Each number is 50 + 12 x the weight over its row's rms, rounded and kept within 0 to 99. Layers, rows and columns count from 0. The size before them is the row's rms in percent of the matrix's.

# layer 9 attention key, 640x640, rms 0.0352, rows 583-639, columns 80-159
102:56 58 56 68 42 50 62 50 60 50 73 49 57 22 55 54 78 22 62 36 48 59 60 44 49 65 32 32 43 44 46 43 52 48 45 38 56 59 48 57 58 40 61 60 54 67 62 54 63 50 53 39 53 42 49 37 52 60 37 61 46 59 51 57 49 51 46 70 52 62 75 68 49 58 45 41 49 54 43 40
068:47 51 58 45 53 36 42 48 57 48 70 54 60 52 47 53 52 57 59 42 43 40 54 24 32 61 36 82 84 48 64 72 49 45 39 72 55 55 42 49 33 33 64 57 55 70 63 48 54 31 39 25 63 40 41 60 46 43 48 55 51 51 67 72 39 37 40 63 49 72 68 55 51 59 42 42 57 59 52 80
071:56 27 59 79 51 32 56 41 43 48 54 61 18 66 46 70 37 45 74 40 36 43 51 54 53 56 66 33 63 50 35 45 45 54 49 35 40 44 43 49 62 57 53 61 52 46 26 45 38 44 59 53 56 62 50 48 70 38 53 87 54 39 58 39 56 26 58 66 52 40 52 65 46 59 69 47 48 42 51 54
074:78 58 50 44 47 62 46 36 69 70 58 28 52 41 68 52 60 42 47 67 47 36 42 57 38 53 18 50 60 38 34 37 53 26 40 42 34 65 36 46 45 52 39 42 58 64 49 59 32 50 54 23 35 39 58 70 69 31 31 33 47 61 38 55 48 79 65 49 57 68 39 41 41 46 36 42 57 40 59 64
075:53 49 84 53 39 67 55 57 56 53 69 71 48 29 31 44 52 47 47 61 59 50 56 47 61 15 40 55 29 65 61 39 52 55 62 59 60 46 49 69 44 56 59 56 40 40 71 74 42 43 42 64 39 39 61 53 58 39 32 31 39 36 47 58 46 47 31 49 79 32 62 44 59 72 46 57 57 53 47 47
091:55 51 37 71 55 67 48 55 84 51 45 36 38 37 56 51 47 46 43 58 60 41 58 35 72 53 49 54 63 44 36 27 44 52 60 49 62 46 55 45 43 63 50 51 47 47 58 48 49 32 42 46 61 45 48 56 79 44 47 35 34 60 50 42 48 46 49 63 51 54 50 46 73 63 54 38 62 54 70 55
092:48 53 48 75 37 52 56 56 74 38 54 23 36 32 64 57 62 39 53 33 43 53 53 49 50 23 68 41 70 59 48 51 66 67 46 50 87 23 53 33 27 39 42 58 62 53 73 75 70 45 54 67 63 57 58 72 43 43 38 47 39 60 52 58 46 58 45 54 57 44 31 46 36 51 58 53 62 35 57 33
093:37 45 45 46 59 37 48 62 63 45 71 64 49 55 58 27 67 54 66 50 62 48 40 53 37 55 48 36 66 62 50 78 52 54 38 48 63 41 40 44 45 51 71 36 33 54 45 45 32 36 49 45 42 58 75 40 68 23 47 62 63 66 53 43 58 71 58 38 41 59 39 51 43 49 65 42 52 44 47 53
096:39 39 41 54 52 64 45 35 53 70 74 39 35 49 62 55 42 49 47 60 48 17 58 35 39 62 54 38 49 23 49 57 44 42 43 56 54 30 37 33 61 53 40 40 48 54 61 53 57 59 38 42 38 50 52 68 59 40 42 56 52 51 32 49 53 54 53 46 66 72 63 44 40 30 68 53 45 61 61 50
103:65 33 61 60 50 38 64 46 44 35 49 34 51 38 29 54 34 65 51 55 48 49 77 69 23 35 30 63 57 59 59 52 53 26 43 59 40 34 57 55 45 53 44 52 45 53 68 66 34 56 78 54 44 33 46 57 45 64 58 40 48 55 63 55 59 36 49 45 40 43 52 45 63 76 39 59 60 47 59 29
098:42 51 62 62 48 44 60 41 36 51 29 34 65 49 43 36 60 56 46 57 58 45 51 47 58 41 59 47 43 30 70 55 66 63 49 36 45 42 60 42 55 51 40 32 46 47 30 45 54 40 50 51 62 42 58 42 51 41 53 35 49 41 64 61 59 55 44 63 67 62 29 23 45 34 44 36 67 70 46 63
094:48 54 56 59 73 64 38 45 53 57 60 48 90 56 46 45 29 55 35 69 55 49 64 52 38 60 28 49 53 30 48 54 52 63 38 43 45 39 37 59 64 55 53 38 64 39 78 28 59 57 32 35 72 47 48 59 57 52 42 61 55 19 52 45 56 54 58 55 39 49 30 58 59 45 59 46 63 52 45 75
101:51 58 54 45 51 46 38 56 32 42 51 73 70 67 47 49 63 49 59 49 57 36 72 51 43 37 28 37 36 49 40 50 51 54 46 67 39 37 51 46 69 23 61 63 62 50 49 29 38 55 33 24 66 60 46 46 47 60 42 39 68 69 48 71 31 56 40 56 44 45 66 54 38 44 49 64 40 52 54 66
093:47 35 26 48 45 35 21 34 55 34 55 62 38 27 49 55 55 59 62 58 46 57 43 38 51 43 41 29 55 46 71 63 41 27 57 63 63 47 65 55 40 29 43 56 48 50 69 53 61 63 69 69 56 53 45 59 46 41 21 43 73 40 61 59 36 41 72 64 54 51 48 49 61 40 47 58 47 40 46 44
094:59 37 45 63 54 38 50 42 44 47 36 53 58 20 31 58 47 42 50 48 55 68 55 64 73 48 41 38 66 31 49 30 54 52 58 51 34 65 44 61 37 39 83 58 62 57 54 44 63 56 35 68 58 40 50 57 47 60 66 55 66 69 59 28 70 59 58 39 38 39 61 51 31 46 46 55 30 57 40 57
096:53 30 34 53 44 52 45 52 43 50 58 57 62 46 68 61 41 53 39 56 43 66 32 31 48 59 51 45 65 78 37 69 58 50 56 31 30 35 63 41 61 46 43 36 61 44 54 55 44 54 49 54 61 42 43 53 50 52 50 70 58 61 34 50 27 61 54 65 80 78 43 44 38 50 40 61 56 58 33 26
098:58 48 53 48 59 26 37 51 39 78 52 57 74 60 39 07 54 72 62 48 39 47 64 62 38 53 36 48 44 64 34 43 62 50 47 29 54 44 49 41 36 64 55 49 61 58 41 81 47 45 42 56 67 43 73 40 48 40 43 41 59 42 44 55 77 42 48 45 55 27 38 66 56 60 45 49 34 63 60 51
087:74 42 53 45 64 55 57 65 48 57 69 42 87 71 56 34 48 45 63 60 53 36 64 37 53 65 58 72 36 53 57 37 49 35 47 51 60 42 52 51 64 41 62 55 32 40 53 57 68 45 51 42 63 52 34 68 41 56 42 58 49 53 45 23 63 55 56 28 56 50 51 43 66 49 38 31 41 66 53 33
096:61 35 26 60 37 44 58 72 48 30 63 60 71 63 58 60 44 54 52 37 55 42 47 51 61 49 43 23 45 69 42 69 43 63 49 28 46 64 55 68 18 49 43 64 63 69 33 45 48 67 53 47 48 70 60 56 40 51 44 44 42 60 32 57 68 62 42 46 56 45 54 55 50 49 46 51 63 44 47 49
094:52 32 43 34 33 36 56 49 56 58 59 35 65 58 61 47 42 49 43 42 43 48 40 60 68 32 49 41 45 48 63 53 71 37 42 49 50 42 47 56 51 48 26 48 23 64 66 69 33 34 48 60 48 71 51 31 23 29 52 38 42 26 48 59 27 37 37 43 71 47 49 46 55 25 45 40 37 49 51 52
098:48 53 57 36 68 52 38 34 41 51 55 58 47 57 69 43 36 59 53 27 48 59 11 50 53 56 42 70 39 60 55 68 57 46 47 25 52 42 57 60 55 57 51 60 44 57 55 42 57 50 60 47 64 32 57 51 47 72 20 40 60 61 69 58 41 64 39 42 54 47 52 36 37 67 65 46 64 62 32 37
095:48 29 50 58 49 48 53 62 36 43 43 62 71 46 45 50 60 78 57 55 60 33 47 61 30 52 55 24 35 45 59 51 57 45 54 37 44 53 44 40 40 35 72 33 65 55 50 18 57 51 60 39 36 54 60 50 45 62 64 51 46 63 29 41 36 69 28 73 59 40 52 73 43 35 80 59 56 60 38 51
098:54 54 54 56 55 40 50 44 43 57 83 62 78 53 34 50 70 48 38 55 51 36 37 51 44 44 28 45 49 58 52 42 62 63 58 52 48 69 51 54 46 36 37 38 55 68 48 47 50 48 47 31 40 53 33 51 54 57 61 69 45 24 65 62 52 29 58 74 50 60 42 28 53 24 49 46 51 56 50 62
098:45 49 62 76 62 53 46 51 37 53 58 57 45 41 49 68 54 45 40 61 60 62 28 65 38 42 31 33 43 65 60 39 67 56 53 58 62 58 66 33 41 15 49 46 50 60 54 28 57 77 51 44 57 61 53 48 35 66 70 64 44 67 63 58 62 48 37 37 42 43 43 55 65 45 48 48 68 38 48 47
095:61 61 58 74 40 35 47 31 58 46 16 41 27 32 57 47 45 37 35 51 68 66 43 64 56 55 25 62 47 46 69 55 35 41 52 46 27 58 58 62 47 46 35 48 43 47 56 54 52 39 66 51 40 46 56 62 65 28 41 43 34 47 57 45 30 49 46 28 60 51 60 48 31 41 52 44 48 60 52 73
095:41 51 45 49 41 58 39 48 51 43 48 48 55 47 52 50 34 48 45 60 35 58 50 28 45 58 38 58 46 39 42 53 64 47 43 50 36 58 65 45 62 53 45 59 46 58 52 50 60 66 50 42 54 47 48 47 34 34 31 43 59 40 52 47 42 51 40 59 30 65 81 50 35 63 47 63 58 48 58 68
104:76 41 45 62 59 42 29 69 54 45 45 56 34 47 51 47 62 37 62 53 53 39 37 47 42 55 34 97 39 49 58 51 27 32 40 58 56 58 74 53 36 49 62 60 49 59 45 53 56 90 44 47 56 43 58 32 34 41 74 46 43 17 47 40 55 53 37 52 52 72 58 46 75 30 37 60 68 57 40 46
098:48 62 40 51 60 44 62 44 47 59 56 34 62 43 24 54 61 66 55 45 38 51 43 37 45 27 49 46 46 49 63 51 48 67 52 51 61 68 60 50 47 67 48 18 35 22 75 46 55 55 65 60 69 71 36 54 42 72 28 36 61 70 51 48 57 46 35 70 44 54 31 55 71 35 60 42 42 61 64 47
103:59 24 37 39 42 43 53 66 51 60 66 43 48 49 45 60 27 83 50 56 55 40 33 39 48 54 45 65 53 49 50 49 44 58 31 56 64 50 29 33 40 49 57 44 63 52 70 57 46 44 62 43 41 66 44 70 55 43 39 69 34 56 73 52 65 76 44 59 32 57 30 46 43 59 40 57 45 30 36 49
102:52 62 45 31 61 36 54 42 38 35 52 47 54 71 34 49 53 51 30 61 56 64 51 54 58 45 39 59 55 29 69 45 62 51 43 58 60 54 34 38 72 50 38 53 60 47 46 56 33 50 50 36 44 48 40 69 58 49 49 58 53 42 50 18 51 41 40 53 49 46 66 44 56 30 53 55 43 47 53 63
098:49 54 31 59 51 41 25 38 44 60 57 66 54 57 61 55 53 57 44 51 50 49 34 55 39 62 29 59 82 46 47 42 49 39 50 53 65 35 59 34 40 49 43 44 52 42 71 46 39 57 56 51 40 59 51 62 47 35 44 49 41 51 50 53 63 42 68 56 46 62 25 50 57 25 62 51 61 51 49 63
101:39 39 53 58 47 55 49 36 36 69 55 56 49 60 46 45 49 28 38 47 56 51 60 61 50 37 60 44 60 57 62 45 44 64 54 43 64 25 44 48 49 60 66 42 52 61 55 80 44 59 59 41 41 52 59 56 49 53 67 60 61 57 45 44 44 44 56 64 49 59 52 40 61 51 43 54 49 38 46 59
092:53 64 48 57 45 63 65 60 66 52 29 47 61 51 57 43 58 46 60 43 44 52 54 43 58 33 55 36 34 64 78 29 36 38 52 65 46 69 60 48 22 70 38 46 41 30 59 43 61 66 54 63 35 45 70 68 42 38 49 74 48 29 43 61 50 60 55 40 51 45 58 56 55 58 67 53 39 34 71 64
098:34 60 46 54 62 55 54 69 52 35 31 30 39 45 46 54 42 43 42 54 62 55 44 34 55 35 39 52 55 41 58 51 47 28 42 45 56 37 34 66 47 61 80 71 57 42 57 39 38 48 51 58 42 47 43 44 20 76 61 48 33 54 43 51 50 48 45 64 48 42 33 73 33 64 40 44 46 65 43 68
094:40 41 34 69 57 68 44 78 58 43 75 42 42 66 46 58 37 68 46 52 53 46 47 78 50 37 44 38 50 49 54 42 44 34 43 48 57 45 63 44 51 61 62 46 57 34 57 56 43 38 43 46 51 42 53 50 39 38 70 51 49 44 57 50 46 59 72 66 57 51 64 32 33 71 29 66 34 43 51 57
094:61 42 46 52 30 53 38 45 56 69 67 30 45 34 60 62 68 51 55 47 57 45 56 47 53 71 48 56 71 39 51 45 23 54 73 67 53 61 53 47 71 55 53 36 50 67 49 36 46 69 57 43 52 27 39 28 71 46 45 39 73 42 50 37 55 42 46 59 51 42 28 40 44 37 48 27 54 57 35 30
090:34 58 49 48 56 55 49 72 58 56 44 50 52 66 44 48 46 52 56 56 55 61 50 64 44 36 77 61 61 44 55 45 57 73 38 63 54 57 43 51 69 58 34 60 47 51 31 62 52 50 54 37 60 53 34 45 49 69 46 49 58 55 53 63 43 62 51 21 53 26 39 58 67 42 50 41 38 65 61 44
095:59 46 60 53 67 41 44 51 51 36 61 55 45 56 63 50 72 48 68 49 39 56 39 41 36 33 30 50 45 61 57 61 59 56 58 25 41 34 75 49 41 25 42 43 53 54 45 42 58 55 43 41 57 50 45 32 45 49 60 48 31 53 64 48 51 66 50 50 55 46 52 47 46 63 44 64 34 58 52 59
104:28 57 71 52 50 55 36 41 37 50 54 62 62 50 61 24 57 23 53 31 53 46 60 64 50 46 34 56 41 43 55 55 53 47 57 62 50 33 65 48 43 52 44 49 67 53 40 38 46 60 40 55 29 66 52 56 56 31 53 61 31 71 63 59 62 55 49 43 48 44 59 28 41 49 39 39 38 43 25 61
093:62 56 41 56 37 49 57 53 50 33 55 68 68 66 75 52 54 47 54 43 33 63 40 87 48 37 50 61 55 57 41 36 48 49 50 61 32 46 59 41 42 47 64 25 52 41 51 45 55 72 61 50 53 57 46 29 46 56 49 69 60 56 59 58 37 32 42 36 27 50 60 27 65 55 48 34 52 41 48 49
097:44 58 50 27 67 41 55 34 30 41 37 35 57 59 31 45 16 43 41 43 67 67 68 53 44 53 58 52 54 39 46 44 36 48 40 70 53 54 47 44 61 61 52 55 55 39 35 57 39 41 36 44 60 30 76 52 59 72 56 54 64 44 43 49 56 58 80 33 47 58 46 53 56 61 56 65 59 60 75 60
100:52 40 53 59 65 33 47 70 26 76 39 51 61 44 31 52 66 47 38 37 53 64 38 46 43 56 46 54 48 85 61 64 70 68 44 47 59 40 59 34 49 64 56 32 63 55 43 64 47 32 57 45 62 50 53 55 61 75 66 52 38 59 34 43 49 44 52 38 32 60 77 69 50 28 19 56 51 62 45 64
096:38 38 33 26 51 64 49 65 62 73 52 33 38 39 53 53 56 40 55 54 50 29 50 38 48 54 82 51 45 49 35 64 30 43 51 61 32 36 52 52 43 63 21 37 38 59 37 31 42 61 60 25 20 48 47 46 54 39 46 43 42 70 45 69 49 57 64 52 67 51 58 61 33 09 49 54 37 46 55 53
095:45 62 44 61 66 39 29 46 78 39 45 54 55 51 50 49 57 35 42 58 47 11 65 44 55 35 41 42 52 54 39 42 42 54 42 52 50 45 25 47 39 50 58 51 33 77 51 47 46 44 65 38 39 25 54 55 34 50 61 56 65 66 52 56 65 53 59 33 50 60 30 42 52 59 44 57 53 52 59 45
095:36 56 66 40 53 46 56 61 57 45 64 41 21 64 62 46 53 64 36 55 53 34 37 74 51 43 50 63 43 37 55 53 74 57 73 59 44 44 29 36 53 55 45 58 67 36 48 47 42 66 48 60 67 51 56 46 54 54 37 51 45 60 39 53 56 49 45 55 57 50 86 63 42 58 61 70 66 56 24 80
097:62 59 71 50 65 26 60 70 44 56 65 31 37 53 66 59 39 47 65 57 43 59 47 52 52 53 25 76 36 20 51 65 60 55 46 45 50 46 61 36 50 52 44 61 54 54 33 46 71 40 68 52 57 59 60 56 68 32 52 35 45 55 63 41 40 50 57 50 50 44 49 62 61 53 29 54 63 32 58 60
095:34 48 42 60 61 35 39 33 50 45 51 53 47 47 55 50 43 17 51 44 68 54 72 54 59 57 30 46 51 22 45 47 53 64 45 43 60 52 48 79 46 32 46 59 46 47 52 61 34 43 43 75 54 67 65 35 54 48 70 65 43 45 64 26 45 60 18 38 44 39 40 37 57 59 38 51 56 51 35 63
099:40 58 44 34 66 56 39 52 54 51 57 70 47 67 58 27 40 47 68 40 44 71 28 58 48 83 70 67 42 43 32 38 51 36 56 52 75 62 66 66 44 53 49 46 41 55 56 50 51 38 35 35 51 50 60 45 41 37 55 37 45 75 49 66 35 56 45 63 40 40 36 30 29 54 49 82 61 54 75 61
090:56 64 42 45 60 36 45 50 58 48 56 67 51 56 50 68 65 44 42 55 55 53 35 45 52 33 55 51 39 46 29 57 47 64 52 60 71 35 34 37 55 53 48 54 52 41 43 52 57 58 35 63 46 51 59 67 44 23 33 48 59 70 63 37 26 44 68 55 60 43 45 65 41 61 48 59 40 41 68 48
102:46 60 42 52 41 52 57 48 13 47 49 40 46 47 53 55 73 50 64 46 47 59 33 38 34 63 57 44 59 71 38 39 59 32 37 53 23 49 48 52 45 51 59 39 48 59 51 53 51 59 66 78 48 42 51 39 34 49 40 47 39 77 66 47 49 35 39 36 35 21 65 48 57 47 40 62 58 62 34 55
094:64 50 63 28 64 59 43 47 47 56 63 71 63 51 38 63 45 60 38 52 53 47 57 36 51 51 62 36 70 64 43 72 55 51 63 56 42 53 56 55 64 40 44 40 43 57 59 13 34 29 57 59 50 55 37 58 36 64 59 50 47 65 41 51 58 63 57 53 43 60 48 54 49 48 43 30 29 54 76 31
095:56 44 35 54 43 46 66 65 67 54 45 30 41 63 41 71 54 43 60 63 35 35 65 72 51 58 52 38 35 40 38 48 46 47 61 51 52 66 41 41 46 52 43 58 22 53 47 59 60 58 39 37 57 53 50 62 56 46 42 59 45 35 34 48 78 63 71 60 35 52 50 54 45 89 70 33 64 52 49 59
101:36 57 54 56 63 51 58 50 35 45 43 43 39 56 52 61 34 49 51 61 37 60 80 55 49 62 58 34 51 62 80 61 52 29 36 62 65 47 33 46 47 60 42 42 79 40 34 75 55 51 55 52 66 49 38 35 57 57 57 41 50 34 49 41 72 55 63 50 54 41 51 39 28 64 39 68 66 66 35 60
095:65 39 72 43 46 37 60 63 50 47 38 58 75 38 60 33 46 52 63 37 51 53 48 52 52 63 60 63 45 54 22 42 45 42 30 65 25 38 41 59 45 09 58 53 57 40 55 49 38 59 48 40 69 45 63 34 56 37 39 38 56 48 49 70 45 28 51 35 56 47 29 13 34 55 51 30 42 46 45 68
093:83 55 49 52 49 51 40 42 47 48 43 54 43 41 48 56 37 46 49 29 46 33 72 69 61 37 45 44 56 72 66 52 49 48 41 41 43 45 29 46 39 42 70 43 59 46 61 63 57 39 59 44 70 30 49 55 52 46 51 55 47 38 42 35 55 43 50 65 43 71 82 49 40 77 42 51 55 49 48 37
091:68 40 71 54 61 58 42 66 61 54 54 56 43 52 60 68 50 44 58 41 79 60 37 53 59 44 58 58 41 42 56 56 62 62 61 43 52 35 56 44 46 57 64 29 58 55 51 48 63 53 41 34 64 63 38 67 51 67 42 43 49 68 45 55 42 40 57 63 51 46 53 54 50 50 44 52 48 61 57 52
094:52 56 56 34 31 51 64 42 52 52 67 42 51 48 50 49 49 53 50 45 47 47 47 47 30 72 49 49 67 50 48 36 61 51 45 48 51 40 54 38 51 58 43 38 55 49 57 50 43 40 40 61 81 58 60 60 54 45 36 72 62 55 46 60 33 63 43 50 35 38 59 48 60 34 40 45 59 63 30 62